config.toml
d_model = 768
n_head = 12
n_kv_head = 6
d_mlp = 2048
vocab_size = 51555
init_std_o = 0.0
lr = 0.000394
weight_decay = 0.27
steps = 12757
Each number is 500 + 50 x the weight over its row's rms, rounded and kept within 0 to 999. Layers, rows and columns count from 0. Numbers have three digits each. The size before them is the row's rms in percent of the matrix's.

# down: layer 3 MLP down (transposed), 2048x768, rms 0.0173, rows 68-153, columns 96-143
# gate: layer 3 MLP gate, 2048x768, rms 0.0207, rows 69-154, columns 96-143
# up: layer 3 MLP up, 2048x768, rms 0.0201, rows 69-153, columns 96-143
down68 104:585513513483621527502594572431536474527519586553495488494513492490502515519626578452383459469467578477445560485528556553497573479504603429429565
gate69 097:517545449420468497442569436523484508541466529401489526531577445450481521500477514500357466454465497502524452508583528506458528547534493509485558
up69 102:536499522447540496563501470464505470571422520461353471503548483470525542554423415593548410543541518435509518517599544527469522624486489404471567
down69 099:494525489540410510535518560530558537525509478420647478521552477580482529495567549564444532511495586511488450492465416530519514531525539511480519
gate70 102:513447442463410418502469505487500536447452505444495538538515499584427539549573389489549561488467521553495513460442473431489543505489437474486421
up70 104:480505543489460513505510406537494531473481460500453478522460560482452462468554512504542543533532411541513458452577588450452469513530404540537500
down70 103:584531480583582555456510491484554408501506459522524544473509501422511494503489568557496462475500481410522434507406574464470518402477539513516464
gate71 098:522519445533520597545453492496410413476554537530429492568591581500566511564477542516567473497444468421566497429546610519504425530507456404451507
up71 096:528398530497521437575490396584515498387344478494546472471524515528442555520509527557484526582537468586463505595436501411474498536553530514561443
down71 096:443519463479430431484489505512397524420344518501457495601445535433452612559567541526526558564484421444514524489447405484521468517609521559566487
gate72 101:480479459592459473589553520475420560482569575453433488484544505462565456545469458489475508533515510569539579495471488469389495451413512427513460
up72 107:521506500462421557477462481568491536500534523506484545618502567433542525514498429477512526546508502492459413436541515542445454478440552478479508
down72 105:585588519455529470497443553429585562559544441552573472492431612489471465580521456527480480524504437485440534502529567527538380529447528526392548
gate73 100:500503465552449502476466500463503535505532533445477548523582546636478486516463520461593471463549479523343507480504457462502453476512520508548487
up73 096:495441530478472461431502528573500527462426491515427426505468529447403496476474456565511475538487559467421504527541562600508585567489511435419475
down73 095:454483472452520396520431492504493544446444452479483441405390487465396570553482569465433562501446459514422550498508517438590588574360539508498422
gate74 097:512519620587496456515567471448423417482543392589497551515588565466430515550558516408526443546509435432471471532478519504481473519415386494455448
up74 092:527526355453623468506521576522577526471533502389518444444492463473450493438554470511469528443550495491541508560574489527546442504532475475461519
down74 093:462518537498460482518472507576476573574465495402510500430488415485557506463514485433507429459480432599486529463550439494469586558483484453410505
gate75 099:564480574561514531509512555517501571497503526483582499439517539390590432576458545493523559498483525508506476523522441502365435456433551464555402
up75 100:512513453527490483546530574547424545505517478544501456632471355536460506468537494452542544423470471476504556537524458478423411503453538493474564
down75 101:496431526488406452548549430515568432477527489538523577474507517592423470507554484419417466530510520574489524477469493494505478456505505490551520
gate76 101:480537540454552541532498453520505435465430475517534457470478564556500453479586526499495608467539504533500423532439516451510526606586551590557468
up76 101:502580423416485476433535549567471535454481439500496545454551484388443532437429531501395436460566585515491456513470435526521563534496538523441513
down76 103:573517530472522591593502530539443492473510547430531497507553570444514487478398555470450466391565538514479503493472563487552490460495452609450529
gate77 106:483526529517483469468505566390487566535469534586534462509415459417493476442380437518453471473547445599536538530503532528458476512485423496477501
up77 103:433400466440520545508596518564544417546516548451555518552488505577479502484628543592551454565505578489466570418443514436537499516509512497455495
down77 100:515556517535542467541506542475569605460520480473499484439482555472543510529496464472469515544603516435451469482491515424503594590565453466414517
gate78 097:606491454510518481501545524542434481464413432491542370500540446461532506433469527581443463433597447450487490485546517465548554585549465525499522
up78 100:405502525587541458512513587531465563535578567460375563505480521421510334570476461574545558503443460468446534484468519427504513461538421459451467
down78 102:472455529481533555499531526577548485488517582547437495527463462443485495511541553461498570563476552488477474497480534450481498472599442405528580
gate79 096:483526553525556567458536519504511456524483498485495498503490499396506642507536496581492400399548539468489461567457518549490444559532423497548506
up79 096:512490564605469567496507575420436503455500541522492473502430448395544462591481560496440513484523558454514503548404520528422519478548429476449524
down79 097:494460530448502594484515515505480570520508461397461507418543602500441491435511526495509476547623560504476545480446567500557530516626602454548497
gate80 098:574463467513539528506460537437518461475480492439504454481527505498546522544561495527610569598510449455486387607531521582510393510461472497439507
up80 101:391551473497472539420496492549474433429482508484466570563576557519485389537589504575491471546519536480519433484529534526471580496484490449513496
down80 101:481560509448435470455498516470557501504512450598493529461485430544501552429434561469439512568477494544536463444543484548521521455560440466561447
gate81 101:572523471522591441523491474460502508459440551462524476598515509454538507565521469462569536447444501508461456516507501505505461516521521454546430
up81 103:513463505553448427480464458457477508521510526536572503471511532498526518522408410530487464521508522507548496553523482527492496505483478426568545
down81 104:485536548462508508413458462535513567526417465590503485496513574550543525560494487481465489518478605448529431550603494504600508572556462493574485
gate82 102:486520519450470431483446562490533465478476434462523460472458554352522548511468525500546569538499492489429580530364462453515505447452413545522465
up82 101:449533549487495401468398507408451543473562488524543527603576402494464504462471547487485389405480417504499549558452550474467438486520526476565640
down82 100:489479576537548558548459462497534426484538415478466587417457459523571477469498508500496496517512483444530521529526493462591558514549469548478402
gate83 103:478467497518585540519552505448482469571605483555541484589459547499547387511516468502521481462479538588484537598469365498440522511548475478527491
up83 100:567497588545454483377508546529542491514458535531456467453483488558493453503423472412376474519487488392476515478410474480477562522476499529561550
down83 102:473523485532494539443524431412549418508463461405459571557487489505491569436570500495594474429469524529564555438461485516395425472488527477558440
gate84 101:485398438547604522422519475516509492565516441490543459409448452446591559505645483577457547495503492471594434518422446544460498492500504585469564
up84 101:542508499532418579557467523581409524490516394457461526523407468595520477506528500536505521522501544497470523500471541436487507550446522557466499
down84 101:475523570496484473537558439414405480492476553515461422566584534541463460478482453482529533456532522573520564445520469429518472587447549348547552
gate85 108:506514581506417450569461508507387523577464503519510456396459456485467555547483527542494490513552350482496462435442536519519443488522470497484471
up85 112:459470463359520511434507478523418456549491550529516496513503490432518515513439507522497510483489474474547503430588522601513468523453457480525492
down85 108:392482428378469436429547486542427410450468572479533495520501420494528556463440419549508501457551397462587397510526454553531535588517475467546527
gate86 098:533492576512477514607612562494434495496453509531470450471437459602399420435579490528560441469461500501502372541429413579444499523429436415466529
up86 092:490561581399439445509553527505423545408507538527438493526408498533555458512491383463493467566476534537563390478424546540474526578437500415517553
down86 096:467528440548446477488367495489564566506479572568540585437514490394485432589442512403565562548458482480522536416523582442499441424544534504503522
gate87 101:547523539516467564540524445601372494438596538479493482556579446459539550450433501497493469495483489480551565462552541507393480394489530471563434
up87 101:532450527430588468489465455482459478496446536559448503419560529493478462472504527471505486419443522561474566498460569533457463471464571531506572
down87 101:507539454531594530416540461484480487496558517492543601599543468492537427513581460478478477512424500513448538441559518448483441526454560493491512
gate88 096:466557587494517532535491555492519476485504596494546544483490625532521520403511540532486526457555475492534598485431379536491505397541523518570495
up88 098:525487552507539500546574567437509542547542443569546414445484497527537459466537403552509488470593400478622547574439548516471571489574512484517470
down88 097:522520553534598499544457508411430521570444450489479365515543519478480503472522508484515395450521484530557522554454550498547543425455505523617480
gate89 099:520569545498577427448489488589431499471448510558506515477438490583541602507542508478452482484486413428515556544586414600505446504522475514500536
up89 098:535487434465540462588481540516445515484515513550481514441481468507477520570481494494454462533466537503435475545573418531485405544596473432509446
down89 100:497430442524556539502450482550518457597487505554487541507486587406487404517475558462501541502566503440542466437455544481473535457443500443558521
gate90 099:432450456453386502526434495550488492507514385494426455533501534488498567474540464529525494569552469500448486537397463534505442478480389467523482
up90 095:485478498539353545603463539496497589592539414538450456514475517504476500534523555442476540554541569565470516549507519504459469458467399479518489
down90 094:475464542402542472458480559556414517539465457595358385533424501450528505514465590447484434446441605626470466458480455485447518474489462439478460
gate91 112:477545498480480471439477596540544503413469474507548385440515523439490459529571567439508462519526484511474414623444514408487513540492486495480514
up91 110:514564451457442462505519581478548472413425428576521467465510498383621513493508572562540557509421538412438533503531473488513512538580469567450516
down91 108:418472529443503405475433529486558452460587501509568495531471510466497515570481490423467481378443523533524475542435514491500534510496554488431467
gate92 091:515477498504518522526627588458431441486489522578537586488511464474463520453511463423426423462440426379516404493384463541487524594441564463481480
up92 092:576462479484543594552546456565505458466596516526587482494420546541491503427487425437539511476508546493492440490483639557475489489434466478513450
down92 094:518536508554588548468487482523498464496586425529525549560502496517481496525476483465509397522609538454493530536429562483433505488485546563559580
gate93 104:499468493504432502515544485470439437471490484419584503414414594473523430435429564512545516512488561483362470475477423526488450454476557512492603
up93 103:466497609598417441470488515401586483596533534492474511546535516641480510524555517487466495454543537452571505560506509432474579409470556523532466
down93 103:504523604565378447534544507514527507554553434423574605614465462573521516489519512495495556515494510471454511514493577515513569493486441454534511
gate94 099:610525465418442621468582476474528455475441511492503510490502463489506501537514517439427467540456420439388560476453462495504517525533511460556452
up94 102:450487481528506457516536483466415574531552504444538550511473547457446457534458503550510405473437447498490542477477556523449508601556507602493536
down94 102:542580531532467582481505512447507528490582513517463473551493503470526509531585548587538469474471544412536544487476572475504501604518516516506484
gate95 109:496357484451416458542490532565482476497467446521534481509580527604555573546520498477533571515427514418486419467486462463584466496529479449462486
up95 106:560517471513471567541425554550542486538447538527508493469572566525549536477488545496540523580454461532474543492505437468512536508423425534417425
down95 106:551509466551547469496545504488489489480463495569433504518481557456487382535368510508542508542490457562488607549475452400460387538507522519565502
gate96 100:480533530476462581443477521489509541443508483541540621528524441477390469422505495551444513496388520463464498447544445598530520510453620518471624
up96 098:508508451480437505533470484499453563486500510521531538548520456484492350504498504437435432573438576474568457475546528517363492404482491528450573
down96 097:485440517573534513551545530547577476501484460548469502437492532469477568553445446510494402511462481503537567466624472433459433546485471477475535
gate97 100:463412551471526510483476458493482513524441532532508500463455426518495441517540466559527577483488446495524511528534500522554468480504515558506561
up97 103:467517492476541490545558525458458496525478461544530487559458506518566496559491467488519529536489477591462498637530649526495467609489513537506448
down97 101:457465442502496416518483545477535394527483543437493540558565478527473510514473552544517561519513499482438523482524479496526536474625550365458523
gate98 100:531538461535509405650580467432415527423566523558494523511500446484491493464487434452551547509564518514529361423470552458628541391473459515495554
up98 101:512429587444498425578465469534538506477521449534408553418527551530485537459542474490439505538504520527503428459505482458509476490443578538466476
down98 101:530578505606451453529399416523504513383576463538533491433548451550498514545430540488473555591499537556523457494513504583508549482527581534499552
gate99 100:527460511588523623470552548538438410534485586410550489399542463477468586472525552540533589459488440480498423496492481466560522474586581453364420
up99 101:581522445479525563544397600457592509444538510548458496424529559579482422495482495460453425409511518499490447528479519442502558543517408501503554
down99 104:453422526442554462568506441509515518532381555467478513609428515514464515433536546507484525483512513544460616423446575574564477512575471545574491
gate100 094:435493508540522582617547511563559504511452480508547409494511533523490467489456484399509529437508435538384496609562514549522554468458524504526498
up100 094:520467459495436551527465476454504448551470495500436494494461446450558378352505462455558529346469482532475451488644431487462584512542433579524576
down100 097:536472412535476556401486469502460462503566499438504507470440500496539379383524450529534478467496449483563447413541461434413527514459542527543527
gate101 098:504449392483484544523559516498606492534504502444544451505438547594490617447456500535589479477536519525526483490520517477449485494529498487513522
up101 097:466541489466513445557425508544544463564589579537495546479468466442497503533490532546538480503480556437500453471515467543347456531565523446466480
down101 101:523430477491486517492531561490526517456485542494459615570533519461630462492605627578554488534486462552488462481429504498470562468499473483461483
gate102 101:546570497456466558549483444610410490435431407535436557587511568533545456515416441419493453523542489487524558476463507549562482588565503518550540
up102 103:547419457481488504458520513516490444539453483523479510503518454443504465545533549485525522475519497415472455493439519512480447554553422552506433
down102 105:544557484586476540457456511472568494559496424551563506565387394391473510549434501519488594401516485509584463544517568535455493530475510467492423
gate103 096:527502534480535504514486469538486492476457477551458479432596485561490508397525492406449467550509486526442554508437558392477384455463468454477585
up103 098:538476511456484518518498491509492527518458486471420557617476501496538521547558488563508514457471479486443482512398419519551470428576489505581457
down103 099:431484539426558457550507519500494523504508510458481471421467527531492527506611444487375475496461550462464523570466542515484456608553498572520520
gate104 099:369422506501504487490605513512620479440523472551515498460523494485493524480470505467545483555562408626558568407472460520519435465560516455503537
up104 101:479499558493522543525444576508504456457464445448471533515514502459524530554470557485399538514472468430460455493428479473483360575489448580446502
down104 104:408474567473417463468502422467539646544511592540484567455552442496444453435499521521472418507507491523545529524560460414512577536530528530469496
gate105 098:497464547502526472573435472477463454557387481455541528558514481508495547494462542459569465477431542443510510491489505535553500497482595431533397
up105 100:478534556414453470605563477542508532446418547503534483474551524528563510574533471547397480476531397621500561473591468459557483481593531490472524
down105 100:523500531577569443478547486552558520416445555469470521488497462545609587492510472467481526484508400566524447526539452461602458466429555484482487
gate106 094:529411538430449461553535492524395465602416527529488580473428527581509529444495502462567536476548449459460550514526456414500500472516558521520428
up106 095:565507421482426523406511603531494412420553498523430505451504393431444429446592480507489438518550509508528573579483526527475499526498534474482455
down106 097:467573489491573450460415470590543539481546472509391528521455424529451471479414461488478468368506534450479514553555525513460502477480574545492536
gate107 101:543507522483474567503543480466544558571545491408404459500472503461544578519448505443512433531516496548525596549572480513471462488498490453488446
up107 100:525508556440569448563448623563391402523545432471471488494444526554496534522523589463528524527445521451448403528522491509475480502471454432547517
down107 100:469543463469479519528478497545585503543433494467528479480521506495506486385582444504418505537487560479575569514538595476473559455473487504545472
gate108 100:449538582483508454573476454520547493454500424582433361401489527597509453470515549561527516476540449521474500549517437437636520543502535523484577
up108 098:564582556467483586480441459516494481493581529529528439352436432481507496466510471549492520536541439543462537500580513464572469503530502577448599
down108 100:557521488445482507451488460522532543537475456469549525593496466429532438581489479492575523549514504526551506547462500503544429416552482494451498
gate109 096:447474479456497488421528520479506546475518456455485519451524509702424524383535566505499489437538500508448528456464570549502501524567491504495501
up109 095:517468471516493535510533536452463499521572453476467454438519469502583420499457451546419541400450500495465524455562496514556493589611474556549523
down109 095:488486524536558496486534390441543460492543498475477491438604514438604534591439493541542554534468595486393586501549417480523568526545531483480472
gate110 093:540427589517519551497504478562486532450558537552619535500444572466452651473440477549460490425468530501380606466497512495569561420469548493467658
up110 094:433525540522501465519468455521541491549462425586477386555532549550437502531533574509484442574509586475462514561472534483506452553460511460460481
down110 097:505410502609505385529460404543498416531569500482557422494584540574522482507484489530499498502470635466466480417530495613417459539503441502440495
gate111 100:371509556528418548414369530519509516516579430505475407546538452473582477574404496492496438449460495486491601555427400503438537515399479461484564
up111 103:478473443554570493547554554488484441497531506410599487520446487503548517495555577527555509447491427576441582505506411553542538498523543453527588
down111 104:420567548609500479483531574508552531480553475598446487511480513574543467502466459527488554554469443477526535593525463532575467453483534522580593
gate112 097:506486476534500452574448526452482480509491435482438425472522531525491471465567521575492454452515496484539426562532474417479503420488507401499475
up112 099:510534494442497483578517577482519515520574488486493461460415531559578536494471566455624522445461523518499513491478440577495477512512487482457471
down112 099:475537580474492472488594478490492568504457511513538458412468584457530547539474532464619556395584514542494596483500576492481535457505466447548488
gate113 104:563486498489519530551521567520475578483450530492524476455413564560457494517544526562525481583440560451444453487559488512596536520519524487522518
up113 103:392452513452515430522498456512446555495418500502589523464503531483477462536481520415506526464462511416463492485555456565444510558595559500472453
down113 102:479454545428465436420555503529496581560431469501535440485423625506502529547516576522583496530398563523444442519530480504537543520529555408521558
gate114 093:558457511519479553515598532512419517571470501590446604575422461455498454572439449507438470501492579468544509490420491545476402406485493507582520
up114 099:593496394512530418461406497458498467482443518474525526502525559453564423537567503470517525545401403507421437492562548520507503487591444483508450
down114 099:505527500444516438505446499516516502385515471468553467478500585519518579481425488570483526435543485489475506530464506514489502520515528416582452
gate115 099:403422523480559489577537466571486488539407444526474526563440521536462465463503460510561478356487439451515522514355489483547530519515517408597528
up115 097:461539486440499357494502480483476538544448525526523498467425630507526400420516458515470544444400509462469526447478499484504551530538589461449413
down115 097:548542440426502438501493445506567502509502512497490552509459495550492406477477462558493504544443455516480519515519434424505493484506554576489490
gate116 102:471579501432504499556486472505403483475583506390524567466510522503480475490508417479590504442451442540646486557488447468454436493487451529484545
up116 105:541498477445463372506531496512480486548539551530510542499523451448490577476486479533524562421504535557476489487478607411523524400499586528586505
down116 103:506513544560568433439589467571471571568520556516497523473500524506435556512545569482486517454490546552474577433454459509408492395535517478377347
gate117 096:574409494470464536531516499432542549527499470462447527574396496417507516493460546408494553548506562565453537541490402416430568570379483453536516
up117 102:473457497541494619490373548488477435430617492511415482472465453503502472400509485569491513491553514482486529627486513482425566472497418536525440
down117 100:569554492487532522485462532486446478458511462491497523503541471561454391434430516388519481458516548406425567551578580495498446604449522510582562
gate118 097:562568428584463540448464525458542514496478433539606540613507474569430552489515485561469504445506444461563544523513565489536531560531487483564434
up118 099:428500467445470487481398451454476453473432488485439501496430507544489540512534514541470445526498422514467521508508520519521463408456455632380500
down118 099:511516485563539439470422585510554548457495378545520480506494444517528422450557490534430516439501514525526580561468537511449490422458476578487452
gate119 100:531425437532513501563625522527421452463577423408467467404550556489425515489487509466462515532539463510483539574486523468582516509480605501401450
up119 100:587429495503507571492476450471450596498511509524536535614446464504510499474556377569502463568448484524493525549590530498503464487479531508570564
down119 099:566399530482460488481515397464442467495527489506522525521449548513509514534579502511522487542531441455529544609520486458539477468497532487529494
gate120 098:408485517426617539477453608499451450515535557503461479423537547587448511494422452558489472488510525478539426487451480466472513443461449514374556
up120 103:476460468476467562506559567502558427502545535511535528487444456519431525588505408543584502508517400513538409444490381523551507526523469573530481
down120 100:507554504489526598466453526610466473477507444492464473543447506589465525396470543483541455488615580485527502558520540506574448483477550431489467
gate121 102:569540443533532511558473463595453508492533422483470431523455505505488485467528549501508476535426579495486460580492487553517530420457553405470508
up121 107:491509497399550488528501526533458459516502496474438552468456505513411500413477480466489451482477479506529499448584488466621487541571527371500572
down121 106:531432446419558399489500476496479457438500517498433560493528474511391469519525461413498535528519455427522582498552528557509455608512484416497583
gate122 100:527502421503451532444495492469515522482466424518501479460441518443511521483549457475494544499502437449504492526529585449476508462389542541445565
up122 101:585460553523498491382507542485532456488568533491524531521457497412483485482497364412442502529473507417488571580455518499482574560493536557454467
down122 101:501469523492585559624478600621459526502449572467505466511534565509474469506409492480477529541503545529467438454449465523443540507551474534641495
gate123 100:535451538519430469532485486444499590462458493468462483505560550424441490532508466501597568449512526484505451525454509459558512517487520396482498
up123 102:500506448527444458429474395492518449453533465426467495520470510510552555445569520420582512505536551503550424501508541550450525543519479559472405
down123 101:572563600452487485494410489557447551440457473483459483500504487580593447507508579525495491541475493444489488517507536484532473473536529498497477
gate124 090:504533487591476485539515471512373490543434510532543418452455484522453506512584530433471492473567564610545387519492488472501496524530448501478404
up124 095:526544470526537483639574464584454453545476498505542521466511504551527458443486496495588520457461542489490568524497478534551517487530530577487511
down124 094:484559529520462505551505565532358478530475505481538495587437448472491420633583529490402496457511548543534472446470516472466498476541548435484429
gate125 143:431492568616484432521516503537548510439463434539524445526552486548393532516507481526452513493568390443448531534456482479507593567562537433498521
up125 098:489498435593515467492504538532575520469495412599553501532533438520373525424540474544422495480512501498415551580464484450568571528538536532440486
down125 094:548451447499489546521521559481492522545483485512500584393432447502509500436482479493543549553472620554562607524521406503470469464503506536436573
gate126 102:472415498572477385482489495478410507431463478502497480586505464551530496460569527564495466475426599478431542579502461522521489480446496507540560
up126 097:501475557475456535495452442517526472471391535476459418501543561550425552536485519515411599457567407416488439474514507517393520586457545475426462
down126 100:481529433540472425496466472573447521509444538535480439667520553590461569520590490522525505498508523466522454500560513490495536508491536487479615
gate127 100:572594525539442464543464423524548511531488545480484483471427544466470564483520562512581599459536540492451525493454430384467527526420548493597512
up127 103:516622563552484479363509561441427531513526516476511501545452426514528556487470500588467502518577433479556451520484421480541580528515462417482594
down127 102:442431522431565519545576463511627469567480529460481519541519519464498448524516532485437413502439510490525473498567499420550541484476464420527520
gate128 119:424453437430645535504484505476564526456555510557603489509542465461488553482597464555522501471455427583546480505530479434546517501510431458396511
up128 114:573535504505463550558505474542533503496510567495323512400482463505448571537497528438499500472475429537474468568509427460555490446552561523494472
down128 106:434479544455490512502448501490506557522463510428421455526484411437401540445512484526481527581480473521569496478511484526518459436519515523475508
gate129 100:414494552462494473509498461486423511470482460449559559572482514443462455481408444566513545467514522456482540498520516544611558421478558400482487
up129 101:534491542412517406472408508498440489507572518550450568506524526496477458427496465407486447537466493485472518448501466519523536453548622476617506
down129 101:467461452502557561477536482508476517503479542528477431499516578485495549415521547539503502502556623435597453487468452468417512481520559557504465
gate130 098:445478472523504465480522505479531523495427477439579493524569472517383501514593503451544479513541520524496504437456570500562529437488424501513530
up130 091:494486442525483496401542413515484430483450494485499442538481587553537534497433530550517500517550399423447525577484564378476489608471520484555549
down130 096:466500528498543563440563428533502501582471551434516383453542580631442480516509473549476399385463491493574468463508601495509493468453394458497565
gate131 093:616537449513406531547388498468496442569488532631526514541465482524417531447524519442468494593508519398471401515462395516412589466569450531564522
up131 095:505492398540552504498559447425441349461468422422567503519479548542560537539489478616622455534500506444513430485558542568565492580528562521509467
down131 095:484489509469497579600494519543440547447496494551511502516528577447556452521525520536508513454493520564376553455547530524507445536550458389463457
gate132 098:447483473515510446509531490527588478472593477389554502573511438510511490590470522536528542424543540490522519528609559399490486501537475511497404
up132 098:454418495413436464466430589522389440455551519424519504537443559450515451499469527560565520412484534454457590548498468466450416475499456489564440
down132 100:457477456449447483463487445549540480450517521514487498597505494522528579405475552471508508541457514374491418481456459519520478525610484484566440
gate133 097:507508567441460522530400430444523545562467423539520408438459526434492580452441515445507372509535507401464617496469575517461490559373412530479509
up133 097:458586524521546514482527495528625451493481449445455468589530528412440511521561409531494485365468424474520511523447450514516535429587517414552584
down133 099:584483538493444552504517512503502430452481435502488548518602418507561458460452458447527554477562409487459413532539459565592520519570474494479566
gate134 091:594441534430423450470473631460501588414534494526498430538472491435533461420480565486476395548524549421541605488480455493459456466489539470481553
up134 097:501596403445437447529596491508546558567463546553431523594587505541512514451476490420505586426595460486487499468566462477443516493481475441441484
down134 097:529555554490505497505505535484445563473472394569516530552506455524477454414524504507515447492458473487466491424522510568446571429539470543466431
gate135 112:449526499562481504468480570525432514458498446520487558534512470465493516556473475465484467519433390519519505567501500468611543430569568407446447
up135 110:559492491559499510501525552475520515465434518460425515520426473507483525552484476503467478462463472402492538531434433449570455558474552420522515
down135 106:500455523487580562459455550553508531526497484466534518528384463541505560497532508537411503409532559553557549465555436495481528459547523581513559
gate136 097:562444556528442426546521538500429480493412528467492452534581469453440423574411469454457544520516495352471447432476440558484481538537553489377476
up136 097:515512537504439429480473563591483532576511577485468459463565483451447526507400510455423482492486519493454453494446458552414443509421513520492396
down136 097:500579458425450505502438545572534536500498543548566496545494454475514495527432462486544453501529554581475424530515395559433540532485472592508467
gate137 094:504494543462434529458570454431540455463511483511435458513482462494470559582444526527527452556507493427522525510577482460636503463512512480647563
up137 098:601515573571547511500539526493550587509404496509537493483500513616407508427528477496522545523495477525376473371465460493570579539477499422506496
down137 098:449457497521422470565533493550519463535462454551523550526444564428547489405550523478405497517479543491543505578449465544440416475545478571499458
gate138 105:479488478463467529489446589528430532525456459505504518544527510378490436575464442488513444436431483525558478533530581503536447413523471554474509
up138 105:406582494443491502558459438439509606570510455422536586410487431451471484529482472547462477512484443458486466465408529519479559438464513534490439
down138 104:551453494454488458484502468545407418524548512496483447500465499428395437485495416473533538508506500430499550525519520473520466476544449490547515
gate139 098:507510516482474602506501606512485519529477534598486419489544478544490490416447469493418531559444455527460476495475508525480471541586578498564455
up139 097:614563483438410600569468450473264572508596485485532450359455404533494498525445474485482596501516467480529484452438483535407459508478505508570494
down139 100:475492473486449505523420444487406433470627412454507490510513474421448521498508521424514507456511437520499485528503494566453452470501469442472641
gate140 101:501573495460571480538518511585465489631473439445582411587508495422473439584397581475413480502467455521479571513503569533495552560461526546443453
up140 102:444456487527526451497566461541542499516486507530468428507523549435514504472405574467557415476519489503507503548460491596537558467617503588548510
down140 102:532414531427430556480538459510584533567588498480533494461421502492509450500560488441524483537444497497503492529495499507547463433553496518516487
gate141 101:532404556486415536452535524463507468510455473481460398532500503538492536515441597521463531499496526532474431531533498378535562508502520402534466
up141 097:544521482568535559552472446496518498530561533521527489498502502503474488464539485581563445463551481471442479510527547573397456490489439569454566
down141 098:487536489629530503575401425505557530547535445489457530447497461528496484463453555495514457529520487485448451540513461491490459510472533539356509
gate142 097:503441448510499536520529521585536489440451493511494465488466504571493508526512624556521519522537555550402486545484484510544447560481560489432499
up142 099:516465535527517419492542460568456431576456439441490525461486516551448499591547502447420482461509522513438490498585397444387538411536409417495447
down142 100:447496488551488573468497467482454593560471523661469433431517510433465518486508410555501415552540563416546525498417521438535468536524495486536546
gate143 108:395490438492482533521464461589486524563411505502598569445515503498455576460550448552540447513619527496528424485503538475458427493589464536482553
up143 103:456514454443511569541437432548563545501514546512500464509463443456525483563427476535437521428453493477464503513445490529461516477510531445696467
down143 102:509545502549510447622400538533485455451570443479514472512511461520537452514506509578520478537456459517476556591486435538514479485435470482470407
gate144 106:626504449476466547474492522532513497496556449585508510436440577513423477495441476481535511525494542479567451453466508490487481412503449476462492
up144 107:413558478498530515441488538548489427407498510464434495502558458527521523470553509441542521543517497439430496500553448471539433550542588440438466
down144 101:621534408570431510456548555477511442565546497494427557523520573547470487462441512501516464489522537494517477466515458507491515517556523548515514
gate145 102:500525518488488486419397473572464505518554537507423466422483445525434500544479503462481520517476559481464536369493452510376442490512441487512545
up145 103:501524477404514533503580420567534514555416495469530412519547564439455534478500467433423565467497553530497515483619579510514558542403586533561542
down145 103:490461467495510517479526500464538473507562540507514475498547439419509477499503453450508550512580499465420451440529533420499601441607450528423533
gate146 106:585445456538426527518426512435480563550487575511494451492487557471534512551450519557423510534484474497457504572477451392471483471494483480560490
up146 104:446531512574494410441558450508566455421508390508492531533447509555505466473492564437544552467587569589472593491556384548412454517462468634554618
down146 100:539482466513545554462497468521459443416481497493452515420494490568497456528495538450544592560557526512487412482563447447360541415486453470488521
gate147 101:534564506542588553550538464438446461555454528512601524545545455444636433502466522493420450449411487588510580556474494466514450538583522449424496
up147 099:548478483529563419518527488411394545531442471407568624585385518416464547453485451403568595516441532438612502503525435512486448526435535450557558
down147 101:537516554552532417540554533462495461441475572491551503474492493453440656502440466414477546464496467567463490522446495513502548424541493437407498
gate148 099:462509424539472506600483372442597511438504384422472510523463491577439527491487471433557457572516504494521532432537374505509440505475497510500481
up148 095:565536468465441538590468473509447537450605564531544477452504396597503461574538506468474587442489474518546249468482451529585563546529432608462526
down148 099:525487496416448473523508393450570551522531422556484505630483497491550473483539570521498472548490437557572422468584494476523490555514534483473513
gate149 100:543434542476518523483512522499410535557433445533542516542487386594501504510499546437523502525514464454514509479593519469422569438472518533471500
up149 101:491472421409501568502523449455534402490470549512484487458448438425498487462603595500536554491482564510511552532480463596505480579440510501454562
down149 100:447507475451468518574509424453454467461424475631492495507481469466553523494504502493587569467584448459467500540463571433553490655490530587475531
gate150 099:514480488539429464515494490438531539408402490505449399624511502533440604537448556460480533525484543410545528519431585554520431557406512463493546
up150 101:519301441459407474496453501504349453612483562570482528490497507594464565470400512530581488469500470480455499548492489526513453493531521484538468
down150 102:537527460463432616508445530538524579527451592527422464446495610444492482522469511468546501480459477521541512550424567516436533463521485527444532
gate151 102:569503436435541471554617525487452433543515522438470536475497585548497478469460531495503500484492476446455443523557492511493482494453490456405471
up151 100:488471518453462446590530453515546465536478517488565519460596539486495536550498527542580528391456471482581541564544357510467483584417468519505473
down151 099:533537540533486458527508598439507581588484483460470477488524574466439443521567484543607401462449549515400537495495534507501446562562560507491554
gate152 098:525527508513426435481493475485519525528476401526530512499477569615419520601492457420583510540564463516532532534373458528468510463498517493499422
up152 101:530506499488502431492526478452506553526469519393528471553470470544479606399604476487518549488448493558524484479504480520567526521572525485449508
down152 099:466432536455530471573425446558516423441483474531446479488470483446562555504465451563560484473507499529403407558466521496462582506565435496474538
gate153 102:438503542528497535585457496554435531521472590490454452526441591567519495504567555469518597594525580532537386487514529439516482484493502543454486
up153 104:458580513449549577588455574575484501459512542517521497527525481483554451442579447571465558530502595442582460541463588467490467507520522581513487
down153 103:497490558558510456526458487532495491510483537563520509602535493387525492446431519522562533510489634536520563537449474487527451494520473496528456
gate154 095:427483510447513531420508492598466430509503410477554545559483432380407526498603514541637486516527497568503472469521469562542553530496442548496488